config.toml
positions = "rope"
rope_fraction = 1.0
parallel_block = false
init = "uniform"
decay_fraction = 0.703
train_tokens = 546500000
steps = 8339
Each number is 500 + 25 x the weight over its row's rms, rounded and kept within 0 to 999. Layers, rows and columns count from 0. Numbers have three digits each. The size before them is the row's rms in percent of the matrix's.

# gate: layer 9 MLP gate, 1024x256, rms 0.106, rows 326-360, columns 128-255
# up: layer 9 MLP up, 1024x256, rms 0.105, rows 326-360, columns 128-255
# down: layer 9 MLP down (transposed), 1024x256, rms 0.0744, rows 326-360, columns 128-255
gate326 079:492466536520446493502487498490489484480526479489511511529522475510476469451472508515474508514505459512491432533516516545495519480535474516540457490493478458534503524516490534546483464542502493498494500498551512466519543461500463497492498535520476478540515509539525500528515493530500454541498545547560490469465512507539507465478519486524530511542509475531510478525502518487501489475479
up326 087:540523494500472538507454535493469515507485524514520514516524504510488494500478505446492524493502486504486507485483509536529515506559537498533464526512436504497533502500528506507488528497510518542472464518494498490494507524497526533515500479526440473517511464506486490518515467490517483521512496522514545440450514484587532586505499509456520487516506509483515483472494483494523455553490
down326 090:503496504478497516523471491472527506458479449486479509451473473434474513524491517495449487487522473508493548488497526528421467500516542506506467522505493536541502504500562507506497487516522516465506506529491464510506526485497525512506482479496545516499495488508513481468479471465491485509498522502517501515493484472504529464512492521532501457508485472518487496469508467485546461509464
gate327 102:479471531504433457502490479541503517522499511509514491504497493511536483506548539498517485511496497499499496532540486496516479500466507463529493510503432508509500556457499510478517464541529512514501492497489523474500466524476503483520493509486485528539497499481496526473499469523510511515502474489479481498524495551529546480471518479523493488537532492477481512536484499489485526468527
up327 098:523481497479533480462539483514507487463499475492488526525495500460525495489484482455489517452510457510526529493515484503483481533544489516505483480465502556512535475548482506471486509436503466517494514481517523493496487532514498489497536510492508535484474559483478486512457502473474503541510478485522439500509502510498465510527482537506491457493487504486474468552510535524518474475498
down327 105:496463481497518495497500495470514443478502517417502536521493534513489508501520482484513507497508485500495468523471471490482487500495503466502499547466475509474517473482475526535514468494484493496562536483509472528526512459463471518515506506512494521516487521490464499488479490489532502490521503542496454504507534516535522489505506470507525478487477527513510449517500456509493465526515
gate328 101:482502515517504472481491467480522451504479494505481504479534536539543509510458523469501456451511507469481502512536480486511467452481474475504511511479516493521487515519495474520556453473477500470430495513513516528471479482466515509533493499483528525514527440491516515477539505503504468517484505485486543525517478490533459548447482489486513538539494474497505533474529500542489498571478
up328 098:481497513513524536522500479494506459477474500496468517487519534504502479498486514505509537485536479524576493518498511495502506471519490508495470482484478536491488512515473487531504517445530524480494523473496483534488534497483458470490473505514534545539537536525514486539472462470470490505496484549508524525507477525484488499510468474505553501473444461488504471507532463511461500472476
down328 099:438490526490497497488477553540467463494475487512527497464484523512527500530489503477528529506558539495518482533480509489512481494481497477501490487505509471504514497481510488492532525504476453487494476524476500527499471488482478503483515506505514553481514537509506491487544526511500440470488522502494496541560527481497516470537512517542516483494509512480516520525481520479509521535522
gate329 099:537553512515536486513511498506517515503523492496469474494471520517508489492527551504507487515489544534518470476512496494488472503514493487486520486516484487479515557507487530514515439492511526489502459525451520484515484502470485542489535481532497497453505488486500530507459516510513522492481459485484477477497493516475486464467508501524506445521476496474522484500516490540528461529478
up329 102:498475464498483451502483469513545518493528537541527467514488520529490508488490464495457479520466515459469526513476509481518552481498460513507488500515492505519504530489476457489475499490523479530529518522503512519477504533497465512484516470535478544499527479507530522498471509482529510552507521487500461500485509471478530488446437529501472538519520500483498484574461496475523494489497
down329 105:518503497488498554507506490493455518497517532502505506474504507525502474493534515526513490506491499476450496488566496507473482523504521475491531460474467499513500532511501490510501441472500491500458470506449513521505513526475522462508548493521497518511469470535500454496497476471498472514532538459540460496478532541485547483563494521538510460480497533500518487497481472496496475523479
gate330 103:500505500498483463496503495483492526536474475506545443494513495519502509527502508489528549478501448480516524527535504502418492481495491539520481517502493506515501542479483467512525497531501461458514541540538532509549459525513496525477519513499480533480494507510481498506495517481509511460495448468482520504507522559526524495524528490487519473493492443467492508461493495497496509503497
up330 097:515512515470512505528510494507490491469512494461484561503483485486511488478473503477519497552500502526487460448480488493509451513501494515450544506517467534506519463534493506483508559537487511481485433498514437508467519486502530554523486524507509483508494475510507497488442499523521490522514514476517477492495475494547471509487493502518500516540508489514526512498504500438552473553477
down330 097:549513482490508461517456518482495517525471477467461489510508494492496494540475483472503502485493486498540527460511454508504457512510460538512486500502475480539504446486480495468524489479506492469525502473501499494520463515518490519491468505493547477487517481520557488513507504479532495469510473501507492464498496502526507456497496532499522496486524506462569515477524511479544507513487
gate331 096:500533509460503503538463520484496536532444544531482511471554469483494483469460536517559539538491461480516487493515513496513482521554538471493465531508491479484500509510479489494520446500516472551484492498518528493497529537514527513457510484461510465456508472525520462466472519529479499521512522536502500475485487478445491521504520495464508495527500508495448514522532499475493472460458
up331 095:512527533452523534475510490501496516515479527483539540498490519499529467462517513516487498486513497523516497524521513495484516517540512476460493490507518479506481508515535512608507477497506533478477468510521510548526529519493473503517509521541501524495555509512490465475502562499526505509504498467513500462488503470497493503502476499493499489513478512533503494489508492485499513489448
down331 094:536479503463495540510534502469514513505466523517548557469550519532491497489522518533457510521478486464524500495457504519480485524526495450469489546504506514545478461496488508495500479502475463550478500480484476478531510520461519515475505474502508496468504516533501500514479497514486502472515516542458513496573525462477508498500476495521507471526462508508495501543540503502484489477513
gate332 103:536519515514484488452522495505468472494493482532491536465512523448440541502498520481526519530570536457551421506522465485490502477508488453511510465464518509475529461482511489471511493537507515497491561493493528507500529488502529506472448494465497465466516511492471509484541550420492483529515514510526520491503519529492533515544499488489509475496471491501524498503504532486518489522521
up332 100:500507441490523476517541471490460508545485484507499479456508467495518509503499516511492493482421464515484545515528464518489458435474477519510523514481509485491495495520520525510494485502522502465492518514459485505512509499537554515496506508510492544493476479535483475529489510503469435526496507520449473495490508492510450495526506522478493470480523503524484469515513529494509488514497
down332 101:545498471463478510498502504470471500512525516461495542490510494528511489533495483459507502486520481510492481540473489553509482499539494483524475501480531498505493537482527503478490449490461519512497497526520509471506531470490478470483514491476520475487479466522503485494565495523506509487521485489522519545521512544510526517489507517487506481591494455556541497558480496487499540514509
gate333 092:501509466489513473518463459526458511532460503533501471543491518483493475514509467518528491521480494530471504479550495519482515475537539515523486521520499465511486487525492492516539512506499556471530489502496470516511463486499502492457494499494531502471485450487483552545471464486506508503517454489485491472510557513489502512519488495469500485515505532565501550505520517470478505458493
up333 092:482540511496529477487506496479488542510516489503515514500458494515467468505502488489489457522486463457468499500493512528470490473504516512539483473516501491504519483528525486563481487536526548515465505556512496504538491513550490507513476446500493460525532489511504526504486489531504475508514496449538456517479479529506507494512485499472529472545501495483451518515503524479510487499484
down333 090:478518494510504476512470486520498467502466502533462477484498494490505502500513488498486497560461506475490535482530531539551512475512537523480501466550509524517497501494532493473557530528505503536483508489492453496502513509522546501490466512508506514497534538469510486524440518469496495533509540514492533460540517455504485516447528510463531525506500537510498485513488507503522481492550
gate334 090:530500515520504498479502499510501475486494532499498493497494487487498429522462483488497486526539521484518500490497533484529515470507488494513498474465509545502518478528465481526476523526544512560462524530483520494479500440492462522490550481481517539518513539508463497485504494482543495464520494495502502494509486492418512495527508450492467454456516462441530485514497535517504484528505
up334 099:476483504529516553485548453496506512525491481550492516501507496532504489509496485492512496488470488497507485500516424483493518549526548497493545520486462523530516493525525502477509491529522477441518505486474517522478532564494505494521488516546480534498487506475530481472510523476488488504501461469496512494459477485532494497527501498523479522539508522490503522468483494527538492476462
down334 102:478481509467531501493547531512499457519505516534503545538478493514470476449491472499467501491477529478502470505486503520466510520470522519522490541523481475475499465511537502500477502488499445491523542507462490547514510494496548489496531468511557470478481478496480488503495505473508459491529496446519516509496526518558485503525497518479502484507515471502524500534502476497532484483463
gate335 092:459541505506529510508518502530519475539547477481506465500538472497470488536522516509514504514489497463554487548490500481521506490467478505541513507494481489518512484473491491539499444551463489489522524524486481538503485497503485475485495510502503495466507500510500509503514531478509469523515487500518488468537532456467484441557492500537527467474463502490525509497471496536468479480494
up335 097:480472542509459538536505490509480479481499503479521501511507497499482535518554447470556523537514496463512512489521487481536497513445436523506486508505516552510520490472489492528541509480500502486492502492492513497485503505497484512534533486502484473536479506536478512538493538469486489556508479490509496450544490470527545542514503501471461494507526499502546508501510484455518490496532
down335 094:548496488509489490486502495487484547495482531478488507524484509470474516465516512519502498461487492496480510536523501512516513500490471487483460524541503517443495504496521450481485540500519468488503514481463472519481488509492502458490447491479551515515485486492483529513474502520529477478534496475483523512479471503507485527547444472472514434539532498524498492532536510483483499477481
gate336 104:506465489542516486479487534518462484547508532458493486460458515556504471483467490510490531508482492486491494484495573480446481500491461489522471541532503510510538480515476538455522487508459512490509495512502540502504511551491517467520517489499501507492522524486551498510492482491477499488515472510515497498521523502508490485495476524533531509480496509470500503522546509541519481485491
up336 098:461504509525480527500550496527448451492489510506481479477471520528474519506474507519486549501451500476525539519522520481547503507487481524508483503475543505497503498520501538536521518535505496495503520505522503489486477501474515517491491490517491496519473468513467469458497516480469478522514497522496480495515506518463537499516538490569549523548488482487485459523485467545520491468498
down336 098:487508576437533499479565487484502504500484505534533516444470509499472504529556523500512503548491512458462512495511475529530486534521508514474528525494508511497488489477496515532477500505498522569526489485497528500525462488522504517483499515494476463498466504504468484468515473511497517495500504518500495533478485503502560535513523481480509485540515447503490540500475463531502465482502
gate337 100:527498477490518495509480492468455491510534490464513471504519486538491491498490529474480488507470490499509507526487496492463470540501478470515478492494476506485507497509499476498496534532513475538447496508524510501504476476521497501525475497519490496480501473498511455538464483521477510519526462526500480528487459532523489441554497508530517508463485520498536505488532518504536485453491
up337 100:506514494483486483471476471485555465470506474500518499503472512481483458511497504521452490504542489548496527536471516530516541532514506527491496499505499561494520493486459522513468497462484483501463436482489480506509524478503492540518494483476500479471485496517514513479490498472499444471522540531524517497515473468514498501501534468537500481460529472480499451497521489515492476480517
down337 097:453518499511521523501446458477503479516509486501510491473477500531495492478492507486466515513507504481525474473522541492431484502517452502562531470508467489464498503476479467505521479463512459482513554488513530521494497492478462537542470517494551472480532482477454486508498504535485481530511498540493540497496505460510472461507534524485491501520520500485490471491485512533522517462525
gate338 100:460531509500504465487440520488531485501511474503451508440451491489499526498501464465478453460480426491471520485475484462498515502463502500497508438507492485442520484508487477461525479503525517511500507494499494504523515502501535540490522505507496507494495478469473483501519500493535493488466451492530487546524495483481508506505480531494488512447500512481528522457545509444482521494485
up338 099:482505500491504512467505481524537456517496484514474484492507489523498488503497496534517477536474453563547532465483513529490478505505455475457523509479483491509444501476508505526501514497512506528492449499480514550511485539505487504508493515469552474491522478516495497480532484479535482474506530458501469526499496478535505519503486480513500500486467466515513522452489508526476496517545
down338 102:531482496494532486484528450478526528516501477551529530498523502458531541512464486473469520518499511520483488495529537493467531519520503494469454509493499494522486478446453500519506516467495512477458495474500536456493525506472517510508501509480472464498536457513457491477516534536497483463511537509513522505502480472483510511508476454511502474502475492521491527519526524525498478471505
gate339 098:517501500508495524473485487539512536469510510543509480517504536462484512488492484515482501516503532475520495533489507493469487479515509543498512501492539485536461528475513505486559481523543466501514495510502511563505549473515511514547513528537480491520456413498510486505526520510516519495505509513497502484455520510473519484488502503491501492467483487499519512460529477488467498460465
up339 099:446511484513528526504459495525515506469506493537491495516488479511500509495461434527461507541524522541506482478476533476445491457562551497487479532441508474505484543529469481476489453509510556484514487496473518475513525508488520510462492495518507511468520477500495495494487520515471487544512536490519504489474505484499512442527561513489498489509502515522472496468489495483493474508474
down339 099:493521551531472509512510483478517485471474500505483443491526440485475513468460471484536524502491485514516472478491514478542497527530461492505488530475477503540504477518493470486501500505517491510494467497519474484532493537498479423529466517464481523466479528490470516466516465499472532533536485502529485492492531489499520506533505502484503525480488524560513538523480477494513490539499
gate340 100:497542529535466481525429481488478515501500498481496539405510497497464496465531483483501547518479539479527489474476473532536483519509506504510497462493536510496497508457514576527545497452503498512494499510524464529498526455519505502484466494493511489562482513530506544491508502475498473486492498486518499481514502509512520453486440476496457518515523508472457499521515478475532505514502
up340 102:500513491545486445511503492553479510489533516452495522449501542471511470519463490541528463527462475466532572495454523504511492499465525527458476492483528534511505521461510484539494531497485529506499463523469465499483495477501487496460510523523488527533474520512517488478484492507512494488461532522490535545526468506464513458522461481480485512485502493496487496512478486493476503500463
down340 103:545465511506494473504485552491495442469537516511498500520537477518506521472490501543538537492495502511528486536550515507498485521506491501505563487524508442488481463477562492499515526458519493498464504509472521517525513464495508496467458504529549541506523465512519438543494538492430490507480513540473517529493477514505476476518539488464485487474481499514556444543535514488464521509514
gate341 097:507486493480504452458520474474461456487538494500512494474509455532500448473465500493464486478487448440487516501494497475478484489541489516488498463500482469527515539530521477532454509497538461482477491508525492482482463529499451544522541476514480522498472496474559508478530505516491516511496486516505539518525489472538473484502509500473537517513518514515522537494474515533519479450512
up341 097:505489502527514508509514508497480536461486508469482485498491505532508526509525486472478529499501495567452496538527499533487480525476563495485528487507438489477526535500495521487464517460490488481487471468504566515485478476453539528472536482488474508452489505448508531496513485482543500530538464453495513492529502506490519498495494463479490482507483509469530484493513499501487497484497
down341 100:478510498498509510467499503489487478482536488418510483480473486495486499483483467511495494508500521491473556454501570519498540511513520485511530496484472502454491511520522512501493487506466462446469505524506493506493499480511503515541526503501489486524505459483469496476507494455507506471496523493560508486479504549506496494459518474514522496530483504533519472458454478544482497459503
gate342 096:501538539502510507548500483513503505444525514501544520478493489508504458456438498541528460513502476487520545520500472510521532481538515459499492497506542537471484514496469530541508464488507472534522512515500495508484503476500478535481510526519529516454511504557497531489548530520493526493518592554508519543466489497491483526527500521469511478484468454539492518510499507533510511465526
up342 094:505480478516549511492527480516508571499492516478437498528506466522487519455524485498506496486503458516437512483513524508455500520519481537516512542483514514549507529537489505466506532502492502500468488491546500478513499508490493509525493457519526480510519479492489489506502524493475503495459497442494509509492531506520488478491455512478519504545501504483489519455497507499478518499474
down342 096:463514476480519512545465460481450525474500490508498499510491510482489487512536526499504491519498507538538507518490473518534483547494486477454505478481523537496493491545510501450518473504500485482526543480491494513511474526489518497500544482541507489474497485510485485509500498501512508531509524464483508523458505542521545457535502490466479494511512480524489511493495504447476511527474
gate343 097:505513511466503504493508513519520484486508492543486467511474532521459472500460485463505465488528524481503481504478534497502503541519488495476489523490505501519483485535505534494544508494499520510486497481517487473526559508468492445506498475480529477464491489482466513441557509516533500496453453506484470531481538508466486460528457454500494504501481494532516508452500465498462506478539
up343 094:502507492493506463477556530487486526506564468512507451483497501487475496511516513510456482476538545481501501540508496518518471469476532523472478496469532498513498519492486544474466542529572527566522487509483503494526534498535503464496495473480464486482483517470514497493507526499543544484503499514479521512497460538501476540472544473506502533486480505504484476462505493476553474530515
down343 101:518458529513495508480546510473474496558533545520523496454491501524506473462507498491468508499502548501488527466489462525527468475468498483492474496507536493475499528472520532506407521492508512489511524510476524538517450512537516518477499463497502481498463493464530539515541483512498496476512523494505516464487463526482498530473547476523484513498530473505484459529485505515507488485509
gate344 096:519473501476505503504533477502490487555453516503506485519522514532523467517515502539498478518455512476473512487525509524471509528542508511478479504486508449499473500503547481483527512501502529460485464536521518548514451531482524506526498513511474488529468512502484493510468514528483491443516491539579472530473517528519491460486521497520519523512511459516501525515515445473518518541509
up344 092:467474505470492478566506471524513516504528475505488509482470535507525471502506511542520503519491497475495517514481520490459491467486516484489503482537436473492500488496517506503499513498481510521488506483514537486529423536479472501458508485524488478499509527490530517523523523473539494551502502446494471542479504547503506480486522500505504519538441516480496506529473497490540515487482
down344 095:532492469473548492500536544523503460539528487518527505528504492495464443485446458539473485523469497477509508513520490492472507558499527507496514516458513542490492515517539480474517483520477525532545497496491484488527496456476522494510467456477476471529485544509512473482514540461488501508528471501517476504469504478529468523507493501453513517467516485522463494484488493493524498474492
gate345 101:472502501470501557449514512504489494485496584484464498483482498543526512482448534491500535510459472505502519484491536516495476522519512493532491473479517521514514494483461507482515508509503532476542462481492506490518499483520459508514483490527446498483527485491475510497466486501502519541552515497514540549483525536503510520493534481523505492503463494515545530461494493494548462507512
up345 088:480510515526493524531526501489511479502484499503474493496546504483476495476520481512495501483488466456531507507522512522504469490452487524527507464527454493486489566535512548508514516489522525511472499507512497485518514487523531532510481534492501475514462504470430479469508506457498484458497510523490515501580476499533468526540509485521486494524513563487505512510497493525501520494479
down345 092:552481497527531488509486502479518513521522464506569497490500497496497514459505484529490483493475498506499519513496523437487495474451484518511497488534514508516476545521486458526501521528443491458508471555490486478517544495524555544509503534522491515493433512510482475493464484501478480491467488476483508490499462535499480515496495481530509508493480481504507496455516497473490486473470
gate346 095:530466449468504488539469498474524494451474497453530478488500482470520522442464516529506509494529452491485459492469493470485529499460501530497494499491505534506518520490466498482526552504537506502523481502466508534514522478502525499509476456562532484487498528473459500517472526445473483540448490494498484480521508514486476488524496469468514517501452476487479524505492520508507530473520
up346 104:526486528535442498493500501528505541474477517487522497488524527494451496527498488525517510502508512509473542487468501527513469472529522460511465526493497491557508479512538482493483496482558513441449498535509505480500514501466450504496498470529452443495527517472531536509537493516490538465528503530509472501491491472448532502466498466527533511494459487501524471482513445526516458503535
down346 101:497493489460463504510507536535538503502503530516520504509511456491529482492470506502537520487470492498466538491519462509542468503470482463474472510550504521537493477522472547487535490521472476476484530517479467568489503515506499534467476495475488502464474511529496513507493496496476518530470477521500461476475479498496462537545470432493490524516497503504530500477457525504526514530545
gate347 101:476505506435481544517500478489492496552509444485511515487489471502488527582491489490522474514560503475471500499545502485459486463496492444490504501468482521486497478520502508471459522476518512529478462535470514550450479471501524519493525564504514516482504488479516510480463530509504474512487494485481504500500502498490535484508491475512500454506512514496495555500506566475493502505510
up347 096:495504516523508468537513509507504545502532489488498489476501523508488501514492505517467502527476469529492500535451507474496528463520503505488545491505487482479538482534478496472472486515525509493537540523555425549516529481532502465525524499469499505499473493510549500498505487507512494505531509516486496508471498476527490532538497523475583474524452491508528499493521533505520526498488
down347 097:519492512501503537543536524451489524528504491480500493514496517524463489506500559512541506496500477548444506487461543511486545497501553511498531491527480464500526487472487523525508498456500496491526520490484480518499502496512516496449514510470537489503460549532496489466517567500512529482502513489520514506475500505469447511495462546501453529505525502530489483490514501496489505482455
gate348 102:522475533494531498446521511486488506521526502500540448466547477487500465512477496469483470487535545489492535537498494561505530487463460445513474510533518526508506485517487493488497489483542503467542459534501525490526506487491487480461522486499508521452490513472516512485532571451494467507499538477501513562495517450497447530488516509451515441504540466498542459458509490502516503490476
up348 103:506521502535496497472493512493511514538536500538499485456517433548520484499486488494474479503537487520492493524505544537496516519487492448497543506522524465507493502496503481517522488453544464489475510504505510483490495463487437458470484509463527548447524516494517465486459517515506489477436516472505517507457489498500457562488523506489450463485500510467578467506504477510523508504527
down348 093:464453492548516474487504525494510487541520473523470473503499513483510521484504515507505463488465500530527468501518475477518533533501494526459488502508554553512470537450474512524490511509504472566500458490517524503519527494512514454511516542508479481486508487516499468452477493476539492511492474481532528494511527503489503539554496444467548462519521494496480452535516486510475506486498
gate349 107:507520513436513551499530481502514513480457492454496520489468464479484501488474508497482513490530507469491504537490485493495508486490472469507501481524511479460505481515493475461512470554532492503451515488516514490503524498490532514483513534516503477468509503542504478472482532502514502537498475491521464512496566500484519443509542479527513491516509479479525506523530537537472507482537
up349 105:556527495527474504499473506506480468500494517506517500498502530540520515495471456561513519495551460488479508551468510488548508496468531510522526544480495480529543474497447507486503559534485506500512493478516496456496506498520508556507499489492520506476506509521540511512487495532516499495479490496491516522492528548488534481501531475488496481501514467519517506445518481495492478464495
down349 104:544517528462481482508498460477519478513531514520514519487521448523515536499521498511509522477544474477471500478489505497536537513474560513504508482516509452467496514492502531506500505495531558513577476471465456461505475518527522498512483487479503487508483485513466520510509525525504532527459496494445483472516488512488494507491523493485556490483466467519504532519464509494492500504513
gate350 104:518460527509551486494507493471445482539495549470509535517484549550454565449504494469510517538465495480486510473495505477447545495494511471512493532479500467493498449490501472521509520470500488481515523508488460475492459466480522507519507502518501485517504512488499527508502485491491457515537556484481549516503504487495540536505485501529544463505499455487549499470501494493524473490462
up350 106:548502522542473511473465527465543503449474485503523519520524496489493477484522521489484534532507462526493472526493507531505487494486488483530438487509503459512482517532481464482462533479487485494504474509500529503550485503498533525528468488507559478485463510514483493485511499493544472473535499487523501529521525496533508522498522534460461504507542518503486506502492499461509492527482
down350 107:561514486480537503509523481514506538536498456535533508544501509530509500456500540534491523468469544498531498518507503507506462518511463471492467519469502518557506520493487497539503501496512495485511512528508497486464450478512435512517514501501545463538459458492494545547506491446525517493505502496521479489474526549521551478454541512468477535516528462508509538484517525483456462532494
gate351 099:498466444482449491507512544477525470546462534508476496468441509470513506516485509532478468507521427491504494559509497503448494490521493501498515493484524477481515528473522472484567532520476501517519463513536517497460487500537464491526472514481490512536471532558537499485447549504446468469510493554466464511500525475489455524477449497472507479497477491476522497473514505480528521473463
up351 097:510491508502501582460505481488513510526476493501492499472503522480480522499486491490523480472486497479495503497479541474519464529462478491493460506506487474533471446532490473499493529475502497533473517523497538516491551476482484483432519528488497504528441460480524493463521496515537514524492505486534460489459478479530536456518534510525485503454495493489529501489459499516472532518558
down351 097:489481512506489501515516493539492518536477541479534480524476513521484485488462511474473559509530491525495494492432498494506489477473482502486512512501457515498509489497503488506503541511479483472487511489535521496491501494503536516527427494464475493543516503465541511497543530522532474481521535534457508511488530519521462500502444515513446509485479474478480499477518479531491523532493
gate352 103:502507494484461520506537460510489504482532482537489467532451524444481518499479528511482478482504526523482486485492501535505513475501532448534545498497502508559539472434510463529496470520496481498474552528531492480492497462451507524522544511455475478545498526523499539506476477517487496495491509506461521482527488505491498523513539518465504534523496509501497509526483502478492451495502
up352 108:532522477463519473498486520508507493496489496484503494490539547494489489479525503477522529465535502510497545465553453444509520494548486515507494497476438469445468475526484478497473506490519507529496466492490553511498456466542502522509444524507451503467507561464485492471487523457512534519544446500509492519512520527495508467503489495506477494498513506484492515491532524499478544475494
down352 099:441520529489530544468488486467453538428514490499536501510484477495485488506505509529515509461483536460500521451478515454539526491524488482501534483500514516484518489473477492487468486478538476496483499513507467503511494490470489550480510486448479441503495481518477476464462498463491520508493494517483463532471504541514446521524466485489529500507497504490529488508526500519521544465503
gate353 106:507499515479506529523490471477470486493475489515491466452519519524493508500465509526473528506538498512491470531489494514460548524524484491499503512530529490468504518499488512471533498474535491483482478524502509525515484500527490487429473505494495520494461470473492511456425535486504465543511497526525515485509488492472538506510511532475496480530460489487495510573440507496516467521494
up353 103:507498490527484509473512530550474504491479488483481517504563505489545500522528486505532525505500490462463544441519479469542472514466474505500505473486451443552498488514463482480461464503497512503500512499472563500480517481481537493484515520462506483527493496505523473561528474486509463535498510508460469477497469519519474469473502522496538515524480504469531527494522459514503512492497
down353 101:500530556511529517480509527503472481502495526472479487483529489541479530460534554516523492518506527501468498491508499490492504485517542508518497446474500516497465552458483459504438483540499510498490519502500513461495517536492512518476485484506550503486482536494504471511518520523525530497518509548484508520467521512541505549461495516487522466506506523530552536539511487499523485491457
gate354 100:470514483514499512466497456458520497555465488496496473467455505447522515462483506495561469532494505501493492491484468472479520530494521521478466472439491462503484469485508472439504511485482514473517533478465499501463494454508500480467509469507465571506529520486513484485534486474528479484497480503483483500500463500507505425494491486511503486475510490508512435522487509459528530522504
up354 102:509523503516458492529508500522511519475501521534519557510519495481497505505502475513500512471522502509453516465441501511475506504477559490485473457516531506494477483428544484465488485492507484496465513467498445505463525469514504546510529551489484481531486518533489456514486433516475488491512510497530500533535482536448507516522523513492511539525511505523462532509520490487498481499552
down354 107:545483491494470474502511531521465524472492508494497570523537475481546489500519469484482494478510506524481494532489512532527507441519521516487504487504494490504512518469531548509486503447542529470464474475505446505514489520514484492486517504528504468530445514519530516484492459523470478503484543518510493564510489483497491573509508496503493539542511491523509490501499478509520547506494
gate355 105:461502478501493500527483493488514509489481466470512523467490570490518522517516464512533477473506494482463508512483462525458517500497489502502528468487479454489508502470524514472512493522526443489470438473456523496509489507459473517514516538480485505468484544484534487475483497494456556520490505492519512500487499455492523526497492490516558490516505504467499528461453473491541546487562
up355 104:512520524491473515487465493539478495511497519513486503539495507453486482516509515515464549535485498527503528456479504479514505510493502486520549479511505478454467474495495461479468482485502492490492482494492493512456469458480476519510506527496508517496506508514469516490538530532499511511500528512485496552473484519454499499494506467550467518484500519542510534505487513529521510509501
down355 102:464474478505515470524502500486519523527454530550516469462484469478493511505492499556489498514530507467480503482541483529490488497481503489507508505502542482498466436472482501520512573520494499502484500495513486512475509487500503489539531511507516477493525500541507467531522517502515506499504526559458509491502483459528515511515524512488506548493513484536527482568522540481471471432508
gate356 103:532487473504510498520434474497451527521483481419529482491482490479495487521490483495476508488479512501523468499526478517485477480531512507497522494459542500476475493460498469522482522527598548476476510507509521499510503455536506499454482486506468513499488523502507505490495508510493510474514542502494534480493497539491512531463461488495519462442530512503530522493488494514499555535523
up356 100:529524524517536475528479515526491532517489471525503489464497471500495532488501518487547485508483478508502501472469483520512481491521494528511474527525493521491501524514542494505464492505527510510523510516474490464526474476490471513492484507485467526476481538491550503505489516484456470470481506523482494520509482498501482543481492461516456543511507524495524509506483511557531502545481
down356 102:504472532528523494453471510512480516500503511518492500501504469512477489493496485523507471485491495493509500513502492512526487491486429526494494464517513479462483474491502504477492551450511472523510489443505533467486475543493503509476514496494472519492491502482542451489458485472466473458531489487503505454491524457525499530437532532460427485475493437508520518482517538471543477492528
gate357 104:478478495537518507500492498476517512495495474530523469472483506469490477526532520495513536529478472490500490506480512527516481491531545544494534493501501553467494537481479526500489521491498534548502536479478467527524473473495482510495500464528534501504494478498524537491508505496548494525517511491457489480492534545515483487492531494494466518506514521470525512541508532475512472487506
up357 109:443499470498462529466489523491487495500497492487519484533533494424494499538526522509542521471541473474472490495499504481518476456490498509513485505468532459492477514454498516464489526495493498485500488463556531503514504478500514527521482449520533500520500533503534487506476508508441483531460512498486529527451500464510468467533514488468508521491540543471549498512490543477517477482489
down357 105:510467476462532484501482490526487499483523503504541492484499483478503512487490479459512502510489471505536481534475519514470471516474432508512477512548511527537510535507534517486534498478528556477540462517495463473478530484501507444502525469471512506510518439515478512486507476514527527478502536470573465484454499486477510522523478543499527491478512457485492481477521470489489489508469
gate358 097:473509488485527488504510510529476501488446508524522531499518447515483533496518531489510487519526495517490471491531516499513505518497503507524480498511509494496535500523525473507478521538494536532544487498471533484493553491489523526500482523523526552518481523505454497518528538512501482516439466499520496545468528536470511471545459438493508497510515488513508468491497452564516507521472
up358 102:484469465487508496486534465494486485495465475467514485483493502504541465495537513504543511514496474493516537547493516522453463470513476533494487498514473492505473500485495483471510547470508526513515499494508469502489477508507510445471523514465517545523479513493516472496493436479521499517516491546495470511487473492492496480488501546500495476491524492532467498488475531481537514496524
down358 101:470475479523514523526517506478504504466506533499525508482526488495422546492540500444492517503511486453473486513460529512520512483433489516516524494481496462466481505450485489445492512482459487552474492478543472443525468478500479490504520539547457481504469458482512510562493467472483504524535460506493519494492469503498489497512493500465524540502524469481492451554454527491516529492456
gate359 091:524552483525481516529508519485499483445513507500550481474499495496462541459528476466417531487514453513506519505518476489516503525519507492474513522537501466530464501518516489519501492482525470522490493516474494494530468471480501544504484478495495462478499530517504501518468497492479472495538508477544514489475504500461499533507525487450494522563482478447486486524517511504497523496476
up359 092:487532560503490522484474509497469490505490508499532491506499475478495493503525498495503461530480514502493561474512482487471493520537528485500474476503465446531493521497513510568451514512476493465522538503484479541482454484474525519551467541568517503529492507477494524561524524525521467517473491532531498503546515533511483516518491483470500499502549511535474482517478495528469533495482
down359 092:493484485505467515552517475527499535512502492479499514500530509510515505467477499484481509519574542528468463504507512493499538534467545503518504513488504539522504502509488509451513534483547508522487462507493550530471520514478525481498493514467522510559518474527448535500519454524500492557438479495499479461466473519512535476483455487489501506526483492494505482499532517497546494543522
gate360 103:491522502525491459489522535510512515471471487465540532548530527535538498538504491479543527511483509520475496508485502523471459486477496458543477507545499510531483456491490505466511533526477470513505497475516512455524473524493544541500456517496496506509491456501489546539526530505452467451509463493537492503476519506449525516504500482478548496499526474518506528503488502539520552521496
up360 104:514544471522530494467524518554497541486529514522495514487502561511543467534482566457538455546517473496513517495500470497504511492499455478509489511586505513525470516457519497528492452551472522497472498493506545512523509484503488534466498528487541513485505485447499506534510515506539496464462499495507482494479469529504497500494463466516505498523547458504493539548485512511525494510512
down360 100:523506514502542468496501486512462492499487501506496529519503493470525497526536556519516481466524504468512562486535513499505520512497516536517515543512501511509543452546519469519498507437499493461478488505498506519459504537507488556491482516492478524539500507470507550535489508514475492499494472466477562470532501514522516520502478460560483483534497492480499519456519492483481518508509